Weights of a small transformer language model: 3 heads of 64.
Each number is 128 + 24 x the weight over its row's rms, rounded and kept within 0 to 255. Layers, rows and columns count from 0. Numbers have three digits each. The size before them is the row's rms in percent of the matrix's.

# layer 4 MLP up, 512x192, rms 0.115, rows 384-427, columns 0-47
100:126154095107197157064173136171156144144133091156151108121123115178127113133155124149133124115170138161141123155092134120128118188117160131124153
103:087131124151128130118122146118122100128110174120129084116162164114164161103186125098104086116134149124135070123146140197076136102118102133128148
089:152107126099129102123132141121092122129097121127133129142136173138146134183110089121097110103121091116141111110111107136128152113107151120113126
089:103145103137121130128106153138104091119101142162143119108126156132132152106105110091109091089153126151150110101134161146115114169125149154129083
104:115102094151131113118117156167165110117122145117107125108168143132125121133122083162144136147094108112145158113129132150147133150092174084104145
095:180118133101099148131119118129094159144179145129177141118148133091123129153134092098151118114118089111102117111102143132149155128130117129138148
110:115159119156102161130098149100105111136106104109129090126175132170131131178165129105158086173141107101152161129098140113120137117150135118157138
090:154178113134125140112106131116093107106112197162097090113100144159161108129134108125149117107072148143101114160116144110096124123140103127095152
102:123134123110128158141126159161110142104108135163086098122147156094134100114113149093151116163108141112171140097134119147118114091120136140148173
104:128123151122080125081125137099112117117150109105116181133126123117150125105122117141115156107171089161094126135124132102104186148107174110101147
100:159127125123112100158169159112136134122125109135116158149158162077187112177108128150116098165168105132169126164107096127150154162132106103131081
110:119101083112139117136087140144152170150066108116127146072179157114127088107163155150156130157149076157131168156180145106083094114106152142082161
094:100094127119075112126169140158139133157161158135136123130125088135147132097134155142127126134127185109141172131124090103137119111124089120101147
107:134106103148108103109142136116082130118164096118163105109129115114174110110144135122138118103135167151146113150094163144123133138118183114128165
104:139148131078092162138093119114122126096118148115154161131166145075124112131191150097134114147150109134099073153150089129132127132097147105106084
100:080129158123130116122095151117106151111122113113093102159089116106140134143111117099140140159115140113132099114092172132106111129151118090155158
106:106131136089116092114094120110105168134074099131151139123103083122096160122182155130120105111097128106140159145092154148150125133125170118101091
117:114107137130109141162105168095183112112127122122151105156085068105097181160099100094098157157110140126081150128144154116088104140093110109106080
102:151155126127057138159177153152161117191134129191117138167104152122120159130117103129139142141142110113119144137116103143174100147113105092133104
092:139130121160171081113121129103165122140135111155152123113112139153120120107142107125149129151163111140163132129116092124147096138119144134103125
106:147145070126137108121069114115175142108158118116106143140115107085131166120089132139119140133109095094128131094119142158167135105109142125107124
101:114112150124055142108144137149103137146117140109139160123125118123092129151100137136107142143127136119129135174139123165130156135120122151131164
103:132098113088113151119098114092137158135113148171111133074121135135102095130124108115089092124140092098158117097152097121115152114121082156114075
096:125133115129118134126175147115144103113096098147107124107146136093135102178064146137105138129098125128164126137115122135143155146122127135156117
096:132107169106125105117152142108137130156121117099163144161138143129134080110124148118104143135121127126171133112110127135160135098123142114144145
103:114098137142110175149107104151121134134124133140148095114116152100163116114122143124208160079135137100109114120128110126093156107137064143168172
097:140114135114121150095150129121159148096126125120148091151150149124113144109162118193145064118128178146121147093122167121099123103151131109112126
100:108149126151126117138137120153138149178088171145127128117140134095115126132141133154108113167113124138128152103141155158115129164110161159101086
103:173110183158156159108153140143147088110133111147130163104129111133131112107093117121103158181144149108059139136147153080107092127113149162096120
096:144096106080104145109117125132107096120135100150161125109106161157112168126142121104121147122095139125139153124099140097104127103150148105093136
096:102133095139136105147110117130130112124112132141126094090171150163118150129110116124113113199078124143138109126170111163130123102117150114121132
094:142111118119123154083125094106109154158122156174128129103143163130143111129118116111113107144165122106141135127153093116121112083159113119167098
104:123129146118204138165125158106147139158115179136146091099117115151086173125126136132135110127142143121129161117143163121108101141109159142127119
098:123118170101155111122105121116104151118125100138106126112075122128136115116119168129121115095108135112088111134147147156128167098126135161156166
103:177169137139146135169124182147158148148140103115133107125094096145140080165135129126129112124154146140179112111082167167111127133165136100118131
110:117089162120112144102144145115176143162134094116124149161159135096063102120149146121130144124133173110112131132120136142139132050153165110133141
102:110128143119147149119135121122170084118126117116145148111103190095135136127127092153129094136142134175136131120122164138118164132185152173131142
098:113091155175119137113119146139171090076116132122089134133139159159112146103154133089141142142118116163155117106121107133207123109126141122092095
094:125143078165103148121149130120110106138127117116128139144111116088144141134130133109128136148126154086138149098074132142125178111133107108105136
109:141122136152135129121096089146148126096118116118126104143157117119117133145115191115110122119129177098115092144135141083092111089120115101106078
098:106202118143099119150103117110119148129096140117092131109143098134137145128130110137139103105113158126128153137140127102086095134141116124173126
105:073098109140128090105124124136142122161183124142115147152078126119130152096143113138144131185148100102103108129156106115119152146160113128130072
098:132126159116097116119109115149139138176136109117174140137110112084158162170114132102177105175113151144155170138137141134150099132125102099098149
111:102159148139127124157124142156117090142130133142107185113110132146132136135156111152135169159097114084087155107145144169122100193138104112166098
# layer 4 MLP down (transposed), 512x192, rms 0.102, rows 384-427, columns 0-47
098:121145107128168144139129120143139130123138130096132130157117129086091150081131144109154151110132117116145099111131146142119172109127152173164152
096:164114141112163146130092138121164137168136108130111072174123137075130119097092133137110165102087116114144167118134144095124075122114128104110156
097:123147100149110109142179180133134094128142122147139110122149083124110172122153099126082104173096160101139154124118120112128132137113164132139133
083:102116150125088109133122140157173122147146141145096122160128097111138074168122127110127128170098137081125121144112105126134182106122129104113143
100:113095189116137132153169135106130132149158090128156115109122119134146078133087143150137136130135145157116076146158137140121151119094138153099097
106:105131117107082116132124132134146122131075106094125152109097127122143154162106165143120126137135112174150161126135090109147095132147133121115088
104:088124110122151071080153123179133075148076098119130107134102137119152150110145139115124145146171124122132100176133133153129110128124065105132107
089:125144148163123123114117112107110085145168129110151097178127161087085118127122151149150130146142116112130130141122136146105120145131132099181143
099:121116085087167066137096095106118123125130134093119146176109148158117143142121080094104164107136161116099113123122114123124138126106124105137181
097:107125121128159117123100145108117110126091140135154093094155109138088145145099170120153152176168098112155135093124098137125136148092146150081156
095:193108128147113142135120136171133129114093136104090154079157153160158140101140118156163174117116149110112098150147126135097084132135136124126138
120:130122153081105104133133114097079104124110124129140102069133116120109119136127119134149153141152102097116161125165143097121122130134175100108079
100:153148132138123125125107147092133131128144164121139161111179132150136095135109146124166135101119117141125164132089163127105146178148164100182160
107:159134137093153120133166151092154165126116129130128111165134139124117156136148128135145112121143140130133115089124105126106145123122161113125131
100:143137147177126124138137134129137124087129140140141114134112110128135158156090123142115137157134157158136157122122134135145145143138133120128169
095:089138157171116165171141115082132085139137145130162168153159120146144146118112127115152081128103138123163156178101136137156119125110170121124153
116:119161148147109142106070104125131129141114135155116134149099124121124130163119151119115098131101137152108174103109154160110132091159118114108120
091:122102118142197117138106110148126153133152110121117122112137142145115136118141099088159123122109065093127078082089105137122159158130163106135136
101:146112148138142129095100136103170136077120141126098114143126113114116146157180117179169130137140152146132160110118108162102147142170133141126145
100:131153159131138126118138127138137114168094154113125080160140120059124124144148174103072160148110097139093139095113099103111136100106176132201128
107:132130106149146156109137115137168115198107157127113128141070101128119150120156155103083098134155131118128105146136103159102166112129174091128141
099:092150134135124144130098128127107148107106075127150112102140143184156072140136133104143137120107137118126103122063149132123150131166127127151126
101:136105143102120147167138135095168091100073080153086098131110128097158114165120142113180155125117141132135139142107131087136138139133146163159157
096:146111141095128104132151146166135125162176135129107112069114122160151110079104102085113130134108135147130141142117110108141120106156172161151124
096:151164112129127098146085142141144109137120074118077118129137143108120158137178080110194106155092151094139157134145129123067151149139148136121116
099:172119109110123147095121128088107120162143140111115145109161127115136120122134092134119108147147174095137093173148148119127119109150144088100136
100:094127131116091150121131158102122102103156125132118126100193124118136174155129119107186163137087139146121147097150174130138138176121118105141160
107:105134154122155120169143188167149100122141088146168133121133107090123148098134136067121125156127130100119103143119126093129144114114160117126129
105:134145131131113140108144152126100127143124083141152078151104170125109126144103083124118115145156160098151120155152111144094127108103143117090142
097:126143117176166112158160137151141140125130133106098149169172101133150090126172129160106090170167092156128149116143108162137133128137166139119116
106:084151118143129114147134142154114120154157130099138134096126122126114165148123138117145142140143098147141108119159159117132158182119163112144093
097:112180106109129149167123119124125095121104133124141135140123130069138115131126130108133178115119153113124125142085106140088161129158169085125123
104:101118125105110129112151069139080124066111104154157167119163135128164116122119157093112124104141164146142097137149133160127113079123105167103150
097:142093128111111090102150146115145137138151087160107096126104139120189148167161092121133129112126144133111146146104113134113128153155126117107127
100:138146128126148129120106113150151131134145160178145149099114136099072168086127161133113127146106100099104099104152155110126102124126080123096154
103:155111126095096110094148111149110124093157148143125145136120103109101142134128114119100164131075121086105141155130148116127129183112118145104123
105:142136134097101147120095128106151066158131121097104118127138142174123084139160139082101142116118158126116126169122104133161164119118143178164136
100:086149140139143114138126154143143125127080118080144111139123099126107086133131179139102157106153136116146169129104153104112108160123150153092148
100:139133139143162103161102145144136108132147109117101105112120140136078133152128141132072148129089092119150121182128070165106144116121097136108130
102:128123119115182138113116170158117141090102190075158135139108126167115146094127163117100213118161132143145128138143129104135111139093146169107141
097:103125093132152111099100095158141103107137141104151161169086161093115096103163122151119123115106166115122151148132150168112168104138110116107162
099:138158114122119132084097114187178121115160105106122149088107131140135143121124134169147138129106109141129129160092067135147112125136094154116095
100:069157115118150108111124100131128099137176155094104108108130123147136125148106168166112150130115088107131108079117140133109150127139190106174142
096:169140117138128162111100142104147109120094120165111123165169152147142171109124150067148156118113177154107080159109147144140158083170133132143164
# layer 4 MLP gate, 512x192, rms 0.108, rows 385-428, columns 0-47
104:172137110092156130143160153116155127162150153149089147149122113103138096115104095096113157136119115114113127111149146085159105117136086102097152
093:145159165121142122130129079152105124118163155148175128111111118128130160134124161129159151108128119164135172077122123129131164136103170068097160
090:147129109139167105149138128145102104111133119116087152118104127141113104136121062126125152092130131162140148112105137154093102162117172135055113
105:101118127113152134141161167164092103119130119091129146108162101148154062142134138141103100142096103155119100171161137127133093147123130146117084
103:107160112143131151135121166140153105158126101119152150165144133093096174120126134077112067168121128138118142139147100108128148142176112161116081
111:130119131129139135193093185112127177126131143086139158117149115111128120106153140137103168107075139106155146172136138138124117132147130134126100
096:143177133127203106134129124110100141166144149128122111144162167124110141115139127077121132134148087159107139145094099116126131135161142151175120
102:105145158092132159117148154149113124175156137146069112064140105145111133108141171096118145109136119114138144127114160108134113100133156113130129
103:159144149159157104146137174105090119146098083090129120150139106136108079138124129113115171100137112140126114132153141155100173130127144122130129
092:105111133126162147143062113117156127109080140113106085109132117119133148096126129112120148078126159158100133136141159130102094101093132149117098
108:141144143102139178136139130110139104118120106101123084111135144111104125088101131117171133163144120148095177081168149150119126168110176087139130
098:114157139128136126127072121137128111132154068089107152162096112147133136109121145138124137137105111146130144121091150136105158117128112147102144
105:155096101138080119124138128151110120114110124131149136167145107080136143123143137121125136140175136148164127164113157162105099091175155159085115
102:103165122127095109137156115115136151089165112104110128134112132104099087128095097129126079158141114091093150097112132136149113151134103169116148
097:121143116146125130131115127184106103086118110126156108156095135135123124121092140149121127097154131152120127106110116139129149125111113147168128
103:132120116136100145132153092175161135089135154079120129124143145116122113139103121122161139098141079105108113141171153139121144136089144101103160
090:095118136138151166132092121144133142107121122133126105144117166128104105105067167133118176136141084092126160156146158141140128100107134143120118
104:120106126138106121111115147115158134098101137120138124122113108136136126123169131148127142122089176172176198151118138139154163091140124123144158
104:131114129099106129127108139115125118156153104122079149084106136138118117082164074085139138118149122132145115099146150139098095127141165110087143
109:107162153195139152098091148126096130142086137119144121155099108107076106099147097123130190106092122171099139144147112122131164110142113135118115
105:113085142105110159111113156172067134149125142153096077107130140139130086137110096118158132132148177130100104113150126133096082090131104132125131
109:102108136098108158177100133090127137149179183129101128132126090152049147097121138156157118140155131129139167142147148150099113125116125107150093
098:113148112098146107123186162140123117161149143154111098153074108122104145147114117099149133148124104074053140107110121164135126117105095142161118
098:120125147102142166111137124138129079090138119142122085085102156102130125132160121147128086138096135143092159159132124140115137112161125122108156
098:127108075132136141128098122160123155126118127133113109117184117134143125110123133168148095139173168115115095151128170105153141126173155125090130
104:168158123086155145123092138160138116120120142150153117154165082142112104174171145105096158079089121130146131145136151110134104170120090119122146
095:084136080129129120151157119112088080103118181110114159136116113180143143134125109123123130091150167127155145154185174135115143141153115110095082
100:082088123130103084118164138150144145142130126143168139088104125092117163157142094174143122120133145100164154145136140144183143168180107158093129
095:124125123110119140108105103135129155116103157133158123090082163125130084117121118135134142128109131156130148117163127143089144069139094155142159
098:101106094132087101167168109133141115094093121141143131123114120126124114136133171124155134089106132102147149094103143142140106099116118088142119
099:181156141140112132102114135103119146127132130125098152146108145128161130117083145193128129113097151105171106148103092136162127147105106152154125
109:088129144118145136135094163102111079175168143145120070113116106127148152122131108125095166131137105159116148114125177118098122152109155105123160
102:087128141164115146134142124110160135168163171143111145134120131141101108121137128123085152137136095150153078144097135147114091101116116115134145
104:086120085133133142142146153095171145153134194137128102131116162141125146177181101110127095147110091107118113105131118140125116113174112138140111
109:166124125110143144127118119125103128105142134163166086155135034140108110145121116116137171120126126055111181083116132115141085115144152143116166
110:127100085153182108082123109115119113142109110160133128127125127093115119084126113128153106114125102090162147150127141169145167136156080127130140
107:092116140110124145075141164147164161106165159165112166122129159168097140148122134161130117102128106141132106144135120184149131125143147123143173
097:091116110133134178140100043112124119099168120113120105120149161099151122115142119146129133124155126140150108107132123155137205143135076108117139
106:128147144130132129116077097121071125150138156135118127142077142096101143127113139120116106132135136126147155117156174097095130129111111109136157
105:126122146150112149169123117159114144109087130119086086144111121140132135114139141167130135169119099186127119155115124127110137117094151125169099
102:116163140127086129108139171124147109151178164128106105168139124121126117118142128148096104126111129145164132121149147174156125114168075125112159
097:122115100121116148088140146107127144167140141101129137107148129137139129127186095153140084133161115125126188132122127120153138120111190094129074
103:159101142121134103108099129132102162120118120125172157158159121118139121141149146123127115142145157126134138146159133124146125153144107137104150
092:110119136131129120121104124147148100140085117057052090128121120135178147150127169153093101161124149121128130137109135148114139158114120133133099